config = dict(
    head_dim=32,
    vocab_size=2048,
    norm_place='pre',
    rope_base=10000.0,
    init='normal',
    init_std_qkv=0.0208,
    optimizer='soap_variant',
    beta1=0.95,
    beta2=0.98,
    grad_clip=2.0,
    batch_tokens=[131072, 262144, 393216],
    doc_mask=True,
    train_tokens=590200000,
    steps=2408,
)
Each number is 128 + 24 x the weight over its row's rms, rounded and kept within 0 to 255. Layers, rows and columns count from 0. The size above them is the row's rms in percent of the matrix's.

# layer 7 attention query, 320x320, rms 0.0609, rows 195-244, columns 200-239
size [ 88  86  86 102 103  96  84  97  90 106 100  97  90  86  87  87  97  95  93  91  98  92  90  94  94  86  93  86 101  99 101  63 110  60 112  98  96  99 102 101  92  96  96  96  94  94  98 102  99  99]
[[139 115 150 143 107 128 129  79 117 173 186 137 130 130 108 126  75 118 111 137 144 117 106 118 128 110 140 135  61 112 116 133 109 125 129 141 145 150 112 142]
 [136 117 124  95 151 117 130 134 124 126  85 139 142 134 119 110 172 146 139 109 128 128 139 131 158 146 100 134 219 138 129 112 127 134 141 114 150 130 141 113]
 [130  95 122 115 134 156 127 131 158 139 166 121 114 159 177 122 106 123 114 132 135 110  94 116 128 131 124 113  60 117 103 112 134 139  96 101 105 132 114 136]
 [122 120 129  92 111 102 129 147 152 123 127 147 113 126  96 122 142 144 152 161 112  98 143 146 122 165 105 126 207 151 166 137 139 135 153 104 177 144 161 110]
 [130 150 120 131 139 125 122 117 120 133 112 135 116  91 112 143 160 137 124 103  96 125 172 123 154  93  86 164 149 126 132 155 106 112 135 120 134  96 119 108]
 [157 141 117 111 111 116 124 117 120 128 139 124 117 166 136 173 112 143 136 141 128 119 135 114 148 108 112 100 132 152 132 130 149 148  94 125 112 174 102 133]
 [138 120 128 141  98 112 147 134 130 111 159 119 110  87 157 160 147 118 158 106 101 126 143 105 120 147 144 176 106  82 151 123 145  77 154 105 148 166 131 152]
 [104 115 142 151 164  82 130  91 153 116 114 140 173 126 163 117 132 104 143 158  95 146 118 160 127 100 132 153  85 131 154  94 113 118  93 148 162 151 101 122]
 [116  94 161 108 141  90 120 124 115  82 208 108  90 118 119 137  94 113 149 122 125 136 115 159 155 148 155 120 189 160 173  68 123 113 133  91  92 140  96 132]
 [136  90 155 114 125  63 140 123 129 121 125 125 116 152 116 112 123  84 141 155  85 160 102 111 149 109 148 106  99 154 153  87 148 138 141 141  97 164 142 121]
 [131 228 133  98  95 168 160 127 116 173 142 127 125 101 158 125 153 109 118 129 132 107 129 151 135 158  88 148 130 159 156 150 126 112 158 165 146 126 126 139]
 [122  98 164  87 155 118 120 113 119 139 119  93 163 139  96 136 105  98 132 101 175 125  89 118 119 119  87 134 120 118 138 108 114  91 131  82 155 120 133 126]
 [135 111 137 129 111 117 160  81  99 138 132 108  85 130 137 115 126 120 106 158 118 102 148 131 131 150 124 126 106 123 134 125 121 153 119 123  94 143 117 130]
 [144 156 154 148 121 172 140 132  77 139 131 116 112 163 140 116 132  86 133 141 150  95 133 148 138 108  95 128 106 127 113 164 137 150  94 161 136  91 114 115]
 [147  88 185 102 121 125 117 128 132 171 108  78 119 135 114 138 121 182 113 149  96 132 153 113 130 148 163 147 116 144  89 148 125 145 123 115 106 158 138 149]
 [107 108 125 139 138 114 135  86 129 160  99 144 140  59 113  90 134 123  88 127 103 155 138 111 137 160 118 127 156 133 161 185 171 123 177  98 148 116 125 135]
 [ 97 113 107 172 125 103 123 136 128 142 173 136 181 114 109 157 175 136 118 110 152 100 106 150 166 147 109 109 122 141 124  96 144 109 129 126 133 114 141 152]
 [106 110 129 114 102  76  79 126 125 182 119  60 122  97 130 130 144  86 120 116 106 157  88 180 102 101  85 156 156 133 141 103  91 113 126 116 133 129 134 149]
 [148 131 116 120 134 122 121 145 119 113 119 102 145 136 142 131 139 117 113  93 100 104 119 123  97 161 105  56  92 135 176 129 148 151 175 134 122 102 156 141]
 [147 152 156 117 156 104 142  99 116 113 103 166 158 117  93 120 107 121 131 106 120  99 119  84 153 180 143 124 134 120 124 136 104 148 128 154 105 125 124 135]
 [148 168 120 199 147 129 115 129 126 123 128 113 117 141 158 105 143 110 158  84 127 117  92 109 154 137 126 121 145 119 120 129 134  66 139 149 136 119 121  75]
 [102 137 123 135 127  93 112  92 154 121 190 104  87 166 114 145 105 120 121  85 117 110 149 130 132 117 165 133 119 130 141 161 148 125 141 126 158 162 117 118]
 [101 104 146 120 103 102  99 134 140 102  98 162 144 124 144 140 103 145  85 105 119 151 135 127 121 152  82 120 104 133 132 151 153 157 145 147 109 124 114 134]
 [119 104 154 104 127 124 148 131 120 100 112 106 162 124 142 122 132 102 109 127 144 103 106 188 104 128 154 122 102 133  98  95 126 155 124 127 138 137 138 143]
 [147  96  91 130 148  92 111 102 170 111 109 156  98 114 130 137 130 142 131 141 147 170 154 114 183 116 152 127 132 138 148 147 134  88 115 121  82 157 152 101]
 [144 130 132 105 136 149 130 114 106 118 109 160 139 111 118 133 159 143 158 114 158 120 171 145 126 129 111 123 124 120 110 113 158 108  99 140 120 160 127 152]
 [114 128 104 121 125 153 123 185 148 154 119 148 164 114 112 109 122 160  90 154 123 105 120 137 106 156 115 119 144 104 107 105 124 142 117 168 148 113 116  98]
 [181 120  75 165 133 134 147 132 134 120 134 123 109 103  93 123 140 131 161 166  94 150 104 120 124 117  74 160 111 149 126  96 147 146 104 119  92 137 140  98]
 [100 174 133 102 101 128 127 162 131 117 155  87 107 134 131 129 101 182 126 122 100 145 149 103 166 110 122 151 150 136 133 133 125 122 138 133 135 156 156 143]
 [109 187  96 135 156 154  89  73 118 121 149 102 102 122 169 116 105  78 145 103 135 116 122 123 110 128 106 115 128  93 153 139  91 120 108 105 146 120 121 115]
 [ 98 162 131 137 139 116 117 158 182 124 149  89 153 145 131 123 131 150 161 105  76 115 108 123 120 128 156 110 104 164 148 140  97 106 175 126 128 133 114 146]
 [147  55 135 152 140 147 161 123 143 140 134 145 183 142 128 115 119 113 122 122 139 112 118 162 109 121 116 142 183  98 145 144 134 161 107 124 152 144 123 122]
 [141 129 102 121 139 138 105 101 146 104 119 139 150 123 157  96 133 118 176 133 117 126 109 154 113 128 128 119 145 102 113 131  82 124 128 105 142 119 125 152]
 [136 100  75 156 170  94 109 109 157 164 133 118 153 109 124 119 115 133 141 126 159 140 162 114 143 110 143 177 113  89 123 147  97 103  94 111 141 117  91 134]
 [141 109 137 122 111 132 166 135 127 105 116  95 101 183 130 132 165 149  84 125 125 124 146 113 111 127 136 132 132 164 146  92 150 139 157 134 146 123 109 135]
 [109 120  92 158 154 111 103 107 134 146 114 142 114 106 159 119  98 116 157 113 132 147 111 143 127 159 133 116 143  66 112 169  69 139 100  84 105 103 101 123]
 [170 121 137  99  94 131 142 127 159  90 165 136  94 176 164 123 180 133 106  98  85 116  86 165 111 132 109 100 170 165 158 102 166 149 137 117  72 160 144 130]
 [126 125 144  95 143 134 140 125 128 145 127 146  91 122 108 118 154 145 170 138 131 138 117 122 111 132 146 171 145 126 112 123 125 153 118 153 133 135 156 125]
 [124 118 147 163 101 169 118 148 118 131 147 147 137 127 159 130  98 135 124 118 164 109 111 144  83 130 110 101 129 126 101 117 123 175 107 121 175 136 159 115]
 [125 114 120 142 127 170  99 136 116 137 165 133 170 110  90 145 114 134 133 110 142 133 137  83  94 103 125 103 148  84 133 141 136 141 146 150 121 152 126 129]
 [142 133 143 125 143 107 135 127 131 153 101 127 113 143  76 161  98 135 133 172 142 140 194 122 118 130 122 127 109 127  95 103 124 131 128 107 129  96 115 123]
 [116 131 146 176 144 142  95 136 122 103 118 116 124  93  99 133 141 129 116 136 138 148 153 153 118 154 141 161 111  98 167 136  85  85 157 123 131 137  98 142]
 [132  99 154 124 147 137 124 108 146 142 149 119 126 139 129 123 134 103 119 153 155 139  89 154  85 115 108 173 128 124 157  95 150  97 123 126 107 143 144 103]
 [147 131  73 159 135 101 134 126 116 113 149 112  88 147 159 122 153 137 110  89 124 140 155 129 156 141 127 173 108 136 159 102 179 147 122 117 116 149 124 111]
 [132 108 157  89  95  95 158 101  97 162 132 123 114 123  94 115 155 111 112 154 158 163 118 101  86 114 128 139 132 128 115 118 179 121 118 105 152  99 115 137]
 [163 119 129 102 128 176 137 128 109 123 133 135 123 120 118 109 109 125 167 169 120 181 138 127 117 106 143 101 119 100 143 128 165  93 133 116  93  96 197 100]
 [142 121 137 161 178 136 144 106 131 100 109 134 121 122 179 136  52 153 144 107 159 160 114 125 111 143 116 111 175 114 124 142  92 104  74 182 137 114 129 100]
 [111  89  77 136 114 118  94 134 134 121 133 101  74 177 125 124 106 133 133 166 108 116 146 112 135 158 160 130 129 115 144 111 136 154 165 139  98 134 131 132]
 [169 134 100 106 107 121 132 136 119 165 113 155 151 133 133 110 137  94 129 121 150 154  89 146 119  76 159 168 144 114 140 138 124 102 137 147 174 123 115 102]
 [162  95 136 102 101 136 156 141  97 133 133 131  95  97 134 136 126 148 145 155 106 148  86 135 105 147  78 131  91 113 127 112 102  98 113 178 129 162  99 108]]
# layer 7 attention key, 320x320, rms 0.0623, rows 195-243, columns 200-239
size [ 78  54 117  97 122  97  94  98  91  96 103  92  86  91  88  93 100  91  99  98  99  95  94  99  89  93 101  93 100  79  85  81  90  71  97  88 114 100 106 104 101  99 104  99  98 100 105 112 104]
[[137 126 127 130 140 121 139 147 112 109 110 104 132 129 161 103  84 109 114 121 141 109 122 143 118 118 151  98  87  96 120 129 180 149 171  72  79 171 116 144]
 [ 95 109 124 127 136 111 139 136 113  75  96  67  96 158 135 156 147 138 135 165 132 113 134 132 162 109 132 160 164 126 132 133 167 130 184 147 156 126 143 161]
 [133  78 143 143 148 126 131 138 117 128 115 128 121 142 116 102 123 144 107 136 146 136 102 145 115 134 151 127  79 113 109 119 128 134 104 121  84 149 114 128]
 [119 125 118 104 113 118 115 128 126 154 160 150 156 152 109 154 111  83  92 112 107 156  95  95 121 153 131  98 128 119 132 139 141 149  72  65 111 145 146 143]
 [125 120 139 166 138 133 152 131 118 106 108 116  99 157 139  96 122 152 124 143 114 139 130 124 101 122 146 100 120  99 109 122 168 127 152 138  82 126  98 103]
 [113  95  79 157 102 120 130 115 134 120 142  85 160 126 120 154 139 118 153 122 143 142  74 110 124 126 137 138 112 151 143 159 138 104 132 121 153 126 111 102]
 [102 120 147 132 139 117 157 135 111 114 168 140 184  73 122 125 167 118 102  98 121 119 149 109 122 133 107 125 124  92 102 170 132  98 148 119 114 135 123 105]
 [108 119 122 187 109 105 133 133 128 140 128 142 162 119 119 119 114 114 141 140 128 102 108 114 102  75 135 143 157 129 140 145 122 109 154 154 134 123 131 174]
 [118 160 150  91 123 127  98 147  96 131 160 115  93  88 110 128 133 168 150 113 126 127 136 126 106 110 111  88 145 143 115 137 146 153 107 108 116  88 101 138]
 [118 100 110 173 111  82 139 149 130 104 122 116 169 152 139  86 126 167 110 146 182 118 122 140 111  94 146 142 164 127 114 174 126  98 124 176 143 136 128 134]
 [144 126 100 129 120 155 111 114 101 113 118 148  78 140 153 113 100 120 112 157  86 159 118 133 138 137 127  89 118 155 171 154 127 179 126 105 118  70  66 126]
 [122 159 156 103 147  78 140 121 103 162 143 115 141 142 121 123 148 114 146 121 132  75 126 179 148 150 112 117 113 113 109  95 118 109 151 160 102 134 117 131]
 [148 119 132 161 115 135 119 144 142 118 111 138 104 148 116 170 148 134 112 130 139 142 114 135 164 133 105 140 152 132 141 144  95  87 119 129  88  93 121  65]
 [138 133 131 106 102 125 103 117 127 114 118 131 156 124 130 120 135 123 121 116 109 116  97 161 162 150 112 145  93 124 135 105 122 124 149  92 148 132 155 101]
 [114 120 130 115 198 160 153 127 113 127 105  84 128  79 122 126 133 151 124 141 144 123 111 109 157 107 125 131 103 152 132 126 152 143 154 126 131 180 147 153]
 [147 140 124 128 103  84 105 145 129 139 144 113 160 104 132 170 130 113 107 120 117 103  87 168 100 128 151 142 113 140 124 115 149 145 143 158  99 118 139 134]
 [106 138 123 146  89 127 133 128 114 171 110 139 107 115 127 112 136  82 130 117 159 156 101 126 104 128 137 152 138 146 147 110 163  93 113 156 131 157 154 161]
 [163 155 142 134 159 109 112 115 141 118 147  89  65 138 149 105  97  90  96 159 139 148 158 118 163  87 163  91  87 162 125  99  85 137 156 110  58 145 140 129]
 [ 96 132 158 120 184 137 107 105 106  84 137 110 142 133 120 108 119  84 157 101 131 151  70 106 122 123 144 152 126 147 147 133 120 115 109 122 114 171 138 108]
 [128 132 119  93 153 193 135 123 111 128 142 129 125 150 133 110 115 158 129 138 129 145  73 106 102  88 170 100 103 109  97 112 158 124 135 107 102 168 119 127]
 [141 139 135 127 114 129 137  83 151 124 156 160  94 100 113 144  68 132 118 139 139  90 133 165 120 120 118 142 114 142  98 156  98 164 133 137 109 128 144 169]
 [124 178 139 111 125  86 136 129 164 134 134 142 165  67 107  81 137 116 152 137 154 130 101  91 126 141  76 146 140 160 152  85 121 105  54 144 142 147 139 119]
 [133 153 168  91 125 134 157 155 181 131 124 108 128 113 133  91 131 136 108  90 154 100 111  96 136 153 149  93 119 151 102 154 156 155 131 135 145 143 137 193]
 [132 113 141  98 179 104 139 157 106  88 197 132 127  92  77 144 121 141  99 141 156 123 146 139 151 116 200 123 111 128 152  99 147 122 151  82 191 110 137 132]
 [103  87 141 135 131 129 134 118 144 121 161 123  99 147 132 122 136 141 151  92 112 140  95 147 115 148 108 137 137 129 123 188 130 116 104 158 140 107 123 134]
 [131 105 164 124 142  97 140 179  96 108 139 153 119 147 122 139 152 144 142 140 128  78 125 154 154 135 101 120 110 124 135 158 117  87 130  92 107 118 146 106]
 [ 86 162 128 141 139 144 114 102 117 144 117 136  76 113 128 166 101 177 132 155 174 142 118 150 105 174 144 135  94 132  92 111 152 141 134 106 129 158 161 146]
 [143 150 135 112 124 106 136 131 148 100 134 139 128 138 153 112 156 125 105  88 162 144  98  60  93 115 178 128 159 145 130 107 136 114 139 160 138 145 155 122]
 [160 153 126 133 122 122 140 101  99 146 132 132 124 156 118 159 123 153 142 144 130 128 165 136 130 153 131 109 128 122 119 128  96  88 127 150 122  89 112 136]
 [104  76 120 171  81 131 122 172 161 108 124 110 102 112 111 135 119 125 111 148 127  97 131  93 183 151 126 169 151 161 134 123 169 138 159 129  57 112 137  94]
 [136 134 158 147 148 150 137 100 144 143 110  88 129 160 140 110 136 147 145 140 122 102 130 147 126 130 117 132 112 159 101 105 146  75 130 131 119 140 112 157]
 [107 150 143 152 103 134 127 110 124 136 155  98 121 147 134 140 138 145 116 132 150 132 112 104 101 134 128 173  95 154 124 203 139  80 153 148 128 117 115 107]
 [146 125 115 166 138 183 134  93 131 139 151 129  90 111  71 161 125 152 107 127 125 135  97  95  98 158 166 120 149 176 153 194 123  98 119 120 117 141 158 140]
 [173 144 134 152 145 117 126 196 119  87 147 113  86 118 112 117 150 143  99 106 122 132 120 119 149 142 165 142 134 113 103 120 112 102 142 105 169 135 137 126]
 [158 134 156 134 162  92 121 164 131 107 134 129  81 168 108  92 161 144 134 127  92 139 143 132 137 117 109 161  94 160 130 102 154 117 123 130 189 132 147 134]
 [109 130 148 116 120  69 128 162 104 123 164 108 116 165 115  83 143 124 133 113 135 151 117 142 157 123 105 160 107 138  96 100 159 121 139 155 127 108 141 140]
 [127 143 118  74 148  85 155 161 116  94 164  91 120 192 105 105 138 113 143 129 165 107 157 119 138 127 134 124 158 126  75 112 151  86 149 142 159 144 178 122]
 [ 92 110 129 137 163  87 149 162  90 138 133 150 111 160 112 130 132 135 151 140 138  65 138 105 123 104 136 113 111  93 118 134  89 119 166 147 148 121 142 102]
 [190 185 136 134 100 124 110 139 148 117 161 108 127 156 127 136 123 103 131 156  98 150 116 121 101 134 143 122 153 134 110 106 148 145 133  98 141 145 174 137]
 [126 106 128  95 158 141  72 128 102 130  99 156 169 119 140 164 137  91  67 144 136 136 118 140 111 116 113 112 121 116 146 104 161 112 109 113 137 115  84 132]
 [147 151 118 126 129 114 133 146 134 134 114 116  90 154 153 119 118 120 148 150  64 106 119 145 107 105 108 107 120 135 154  74 131 110 111  93 181 131 150  91]
 [116 108 164 151  65 148 114  80 126 167 151 163 129 137 133 139  95 109 142 147 104 120 111 135 118 129 103  96 129 114 126  77 143 137 145  92 141 118  77 152]
 [114 155 138 156 137 174 140 146 137 113 142 145  93 135 147  96 145 122 136 159 120 139 159  85 107 135 153 142 132 139 151 173 138 124 110  69 141  78 175 127]
 [126 134 127 152 100 132 147 144 129 110 110 138 113 102 128 143 124 125 149 107  91 119 129 151 116 103 129 120 127 116  97 122 156 142 134 155 122 103 112 131]
 [ 82 104 133 169 105 106 148 120 123 123 154 112 159 139  99 122 151 177 131 109  85 136 164 116 146 107 130  55 120 154 127 156  91 123 122 129  99  79 121 143]
 [147 149 157 133 149 155 105 125 112 150 133 158  82 164  86 127 109  92 119 116 129  99 143 113 114 116 163 103 116 128 112 113 155 150 119 161  85 106 133 164]
 [140 116 132 129  76 107  81 138 146 177 122 111 159 121  97 153 162 133 140  98 109 127 140 119 156 119 116 119 185 116 133 129 119 126 126 146 146 120 171 110]
 [133 114 117 109 146 115 116 149 111 116 123 170 121 132 167 180 158  62 122 106 111 115 162 143 119 142 105  54 126 142 138 132  85 170 120 151 176  94 119 155]
 [159  58  96 120  96 148 116 136 147 179  96 135 153 177 184 128 134 112 134 152 100 120 141 116 106 100 139  97 102 129 120  92 126 127 147 163 161 135 111 103]]
# layer 7 attention value, 320x320, rms 0.0663, rows 192-223, columns 200-239
size [ 89  78  84  81  92  81  83  80  89  87  91  81  73  96  78  70  78  83  91  89  77  89  90  80  88  88  88  85  78  91  86  87]
[[166 154 178 128 153 154 132 142 125 133 183 159 159  97 113 126 115 125 104 153 118 113  82 120 126 165 155  78 134 127  93 117 104  82 120 130 128 164 117 109]
 [152 124 116 182 118 171 157 138 112 132 115 111 143 132 112 138 131 158 131 140 142 136  86 166 141 122 151 169 123  89 138 133 137  97 107 127 106  94 164 121]
 [157  88 140  93 164 142  88 180 141 139 121 119  97  80  76 162 137 129 176 123 119 160 116 139 114 123 169 156 120  99  80 109 149 105 142  90 151 165 154 150]
 [141 143 127 130 122 111 159 103 146 150 119 122 159 110 137  99 102 103 118 120 132 161 155 157  94 141 119 156 128 131 147 130 100 178 159 163 114  63 152 170]
 [144 153 130 189 135 136 135 138  93 131 153 130 101 162 139 123 108 148 109 116 153 156 164 172 138 132 153 151 119 140 108 134  99  98 148 159 164 118 119  97]
 [107 126 131 171  80 131 128 154 136 130 141 115 169 136 121 168  72 141 139  53 127 101 126 105 103  97 111 119 107 107 137 153 133 125 147 134 128 118 147 117]
 [103 144 127 100 167 127 107 172 120 113 158 129 140 126 119 142 148 122 123 121  94 138 149 107 119 146 109 129 125 100 126  53 121 153 148  85 151 170 136 129]
 [ 96 114 159  58 148 131 140 127 128 138 116 128  70 106 102 164 176  98 130 125 120 147 137 137 105 149 118  93 123 119 141 102  81 148 120 126 114 133 124 153]
 [ 99 105 161 132 141 121 149 113 123 109 189 113 129 132 110 135 108  90 135  73 127 124 133 127 156  87 166 171 147 119 138 125 152 107  98 132 132 146 114 107]
 [162 160  90 171 133  91 110 139 131 143 158 145 114 158 104 143 117 144 138 119 200 146 121 138 145 128 145 114  86 131 101 125 172 139 123 126  89 101 148 100]
 [154 132 130 108 120 105  83 147 150 108 105 102 139 155 125 154 100 105 128 105 133 106 143 107 157 105 140  91 127 147 123 119 116 150 169  91 174 115  64 102]
 [107 117 123 117 147 145 104 128 169 132 108 163 188 135 151 109 110 125 105 150 112 141 139 109 114 173 106 126 153 123 131 122 102 133 138 103 130 117 112 122]
 [132 112 149 157  95 148 135 110 109 126 140 125 107  82 133 158 163 109 121 104  60  69 152 125 156 113 164 141  59  96 134 116 176 154 111  91 139  74  82 122]
 [166 122 129 172 113 116 154 103 107 177 108 100 133 146 132  86 130 120 103 153 109 130 150 109 157 134 110 148  98 147 155 101 105 154 140 142 101 108  98 156]
 [122 128 185 153 131 195 122  95 108 118 131 137 164 134 136 109 126  93 150 110  76 103 114 119 126 116 140 175 147 102 117  88 108 127 140 110 101 162  95 165]
 [161 158 127 100  96 150  90  82 160 116 141  68 124 108 119 123 149 116 105 157 114 142 123 149 107 134 108 122 103  77 103 175 160 129 121 122 136 168 134 131]
 [127 107 103 162 177  93 155 125 104 159 112 134 136 128 137 120 138 163 112 165 153 196 139 151 134 136 128 104 119 124 128 109 143 155 121 143 138  97 138 163]
 [ 59 166 120 154 107 133 136 138 120 113 118 170 151 141 113 115 114 120 110 120 140  88 103 114 123 117 121  99  82 139 112 127  75 154 133 145 145 120 173 124]
 [157 186 144 167 111 189 146 133 117 151 154 101 134 116 108 122 144 164 138 139 181 133 111 165 127 101 107 110 101 120 148 149 124 118 122 128 134 144 168 112]
 [134 133 175 164 124 115 137  99 145  94 162 168 121 138 139  88 129  99 119 105  65 126 155  94 144 142 128 126 131 130 140 164 127 117 130 146 132 158 113  93]
 [144 134 157 152 133 115 151 128 113 137 148  89  97 144 102 117 128 113 161 158 163  58 126 122 119 146 125 162 114 152 128 159 123  95  68  88 125 175 115  80]
 [150 100 104 123 131 122 133 145  78 133 121 135 113 147 138 137  77 127 104 104 131 152 105  75 113 145 148 137 102 159 147 141 104 102 135 148 107 109 156 104]
 [186 136  95  92 132 123 127 147 151 121 129 161 148 154  83 130 134 155 166 115 136 186 135 119 116  83 129 152 152 189 127 145 137  97 116  73 128 132 145 116]
 [156 116 119 181  98 168  87 132  92 122 170 162 168 115 108 136 114 105 118 125 146 121 106 164 150 123 113 113 106 139 102 162 137 131 140 111 114 129 111 138]
 [144  92 114 155 138 144 114 121 136 124 137 147  86 120 148 143 106 125 109 175 142 188 133 144 136 129 120 136 112 107 103 127 102 178 162 135 164 107 107 153]
 [137 110 124 106 150 160 146 166 157  95 153 151  99 107 151 121 114 108 123 186 102 117  87 163 164  97 111 160 135 125 133 105 155 150 159 136 137 168 120 165]
 [104  77 144 129 104 105 107 144  95  98 116 163 130 112 153 147 138 119 138 147 126 171 160 126 105 157 139 163 130 112 124 132 116 177 177 109  89 109  82 115]
 [132 153  95 137 187 136 148  86 116 135 141 130 201 151 174 134 122  99 117 114 162 114 129 107 146 154 122 101 167 132 110 176 150 167 138 132 137 106 127 144]
 [108 127 109 116 168 150 118 132 134 114 129 116 111 118 142 124 144 129  92 172 103  93 127 130 110 126 118 137 113 124 114 144 150 149  90 147 151 118 124 175]
 [174 121 151 144 151 128 129 116 109 148 140 171 115 140  80 130 120 119 152 147 195 112  94 116 130 198 142 144 104 128 112 164 108 106 119 148 140 106 164 127]
 [144 110 155 108 168 163 138 111 153 119 132 126 114 132 135 148 116  91 131 137 120 112 133 149 114 148 177 110 114 112  93 196 156 105 121  95 113 193 137 135]
 [149 133 113 139 111 100 127 140 156 152 131 136 152 112 115 162 156 158  96 159  87  98 113 157 132 168 158 122 126 103 104 173 144 151 131 163 145  81 105 115]]
# layer 7 attention output (transposed), 320x320, rms 0.0596, rows 192-223, columns 200-239
size [102  92 101  99  99  99  97  95 100  97 102  96  91 103  96  90  94  95 100  98  93  98 106  93  97 100 104  96  92  95 102  98]
[[161 104 114 146 122 118 101 162 113 124 150  95  76 124 109 173 115 134 120 139 130 136 139 123 130 133 125 156  96 151 140 173  92 101 107 152 120 176 146 116]
 [140 109 141 158 119 107  94 150 136 134 114  92 139 125 143 144 111 133 152 123 134 102 115 124 143 120 127  67 109 161 116  99  90 135 143 116 116 120 138 112]
 [113 127 120  94 134 159 136 141 172 104 168 144 138  97 151 127 162 112 129 114  98 146 139 113 149 139  97 134 136 157 128 131 172  96 130 128  90 104 111 137]
 [ 68 124 144 143 107 140 113 120 102 145 119 138  84 133 175 126 103 129 121  76 139 111 142 125 161 123 101 135  86  75 125 115 106 124  94 151 163 123 135 148]
 [146 157 169 173 121 144 132 164 149 172 145 140 149 133  91 113 110 147 145 122 100 106 106 170  94 141 161 109 141 139 110 146 129 187 153 138 122 143 157 171]
 [136 162 118 139 158 125 127 134 130 112 112 156 102 126 162  87 161 145 113 166 101 102 142 119  85 166 169 134 158 155 165 138  78 155 143 152 122 162 116  96]
 [125  78 138 157 108 100  93  95 151  92 118 149 142 125 141 110 106 100 119 138 142  98 104 101  64 116 107 168 132 131 110 125  97 141 105 117 100 118 127  89]
 [152 116 107  99 121 115 128  90 144 154 158 129 152 170 101 105 114 184 100 166 103 121 157 125 166 135 148 158  78  99  75 169 179 147 133 109 117 149 157  99]
 [145  91 112 164 140 152 154 102 132 157  96 117 129 102 173  93 177 152 188 170 121 114 155 131 204 145 152 153 128 120  96  81 106 107 125 154 125 118  40 127]
 [116 163 185 138 130 144 157 118 118 110 106 126 137 142 121 164 132 128 171 109 126  95 100 135  36 128 150  85 182 157 152 165 101 141 149 118 112 154  93 142]
 [112 141 198 127 115 123 107 114 126 111 131 135 104 102 177 110 176 105 146 100 107 166 115 171 156 121 140 143 130 121 167  72 137 116 111 135 121 153 133 100]
 [140  95  79 149 125 117  87 157 104 146 123 177 123 121 128 178 157 137 110 126  88 190 112 120 128 112 154 120  82 159 128 148 129 163 121 145 141 112 126 147]
 [142 151  97 120 118  34 105 148 136 118 109 125  97 165 141  91 167 140 163 146 135 149 155  95 110 143 125  97 168 116 134  97 144  98 103 119 117 152 118 113]
 [121  69 130 147 170 132 127 146  93  84 118 129 149 132 144 115  96 140  92 154 102 159 190 163 127 137 135 132  90 119 144 120 135 115 132 156 130  77  94 163]
 [105 101  67  94  98  99 126 151 111 129 140 138 100 157 117 133 113  87 109 168  90 120 143 126 189 133 148 145 115 117 161  99 127 135 148 106 158 119 120 123]
 [115 127 106 124 123 120 177 149 147 159 145 134 169  91 159  91  59 150 153 150 142 168 124 152  56 161 127 120 179 127 123  99 129 129 126 126 137  91 148 139]
 [113 145  87 161  86 149  81 165 171 138 132 118 137 122 117 144 133 114  87 162 148 131 104 135 108 123  85 119  99 149 113 127 104 156 131 108 100 142  89 116]
 [108 101 172 151  72 105 130 143 104 152 135  79 184 141 113 153 103 151 150 100  97 146  85 115 146 114 110 135 116 146 162  93  88 107 116 119 128 109  83 137]
 [133 124 153 136 109 134 141  98 150 139 135 153 118 151 111 139 133 116 143 105 180 149 174 112 109 191 142 163 128 180 114 161 130  94 137 143 135  82 128 139]
 [104 138 110 152 132 126 137 127  95 112 128 157 132  68 125 144  99 127  87 150 144 131 128 146 156 119 157 147 162 172 116 135 129 149 133  96 136 104 131 104]
 [152  80 157 123 108 139 168 147 106 145 134 169 125  83 135 124 127 119 118 123 145 165 165 121 131 162 129 147 116 110 101 153  73  82 138 139 130 149 146 117]
 [118  88 153 153 120 165 123 124 128 148 174 130 135 120 126  92 114 124 141 135  93 109 147 120 139 140 118 122 131  91 133 116 152 159 143 126 109 113 122 156]
 [129  88  95 151 157 166 110 119 139 168 137 139  86  96 146 129 176 139 148 167 140 125 151 135 126 112 158  94 132 102 175 130 144 159 172 144 112 150 116 114]
 [121 139 136 125 134 130 162 142 134 142 133 112 105 123 148 146 109 143 161 103 134 183 131 149 132 167 109 162 157 102 136 136  97 119 111 150 133  80 160  89]
 [118 138 184 122 147 124 158 134 101 148  91 125 127 134 120 132 149  91 111 145 101 119 120 159 125 175 145 144 106 106 109 116 123 151 134 118 114 113 132 153]
 [165 135 148 105 136 135 134 126 175  92 132 141 152 150 136 159 127 120 138 126  99 149 138 123 151  89 130 136 158 127 138 145 127  77 137  97 127 157 152  93]
 [132 129 130 149 138 103 120 116 163 133 144  91 125 134 149 134 107  74 134 167 111 151 133 101 174 113 130 108 153 174 135 100 135 101 116 134 107 106 113 142]
 [148 116 133 151 114 150 137 158 129 117 144 110  96 134 132 127 138 176 119 137 110  99 161 127 154 159 121 139 171 158 152 148 121  92 144 121 148 166 118 191]
 [113 139 144 122 115 123 140 114 135 185  94 158 158 108 180 186 133 142 133 137  89 159 135 121 128 167 138 128 145 129 124 130 124 156 164 126 139 123 183 120]
 [104 145 134 132 143 149 134 162 159  90 134 110  89  97 114 104 136 130 130 142 149  99 157 133  72 115 134 101 105 103 149 124 102  96  89  86 143 132 121 155]
 [122  75 151 116 119 162 144 138 124 133 119 151 118 150 115 131 118 125 203 176 130 125 139 126 120 124 150 100 120 133 141  96 166 118 179 109 153 148 151 105]
 [123  85 104 138 146 150 136 150 111 138 126  60 154 170 136 120 136 103 131 165 149 170 126 109 106  67 139 120 124 140 142 112 120 183  99 158 158 137 109 142]]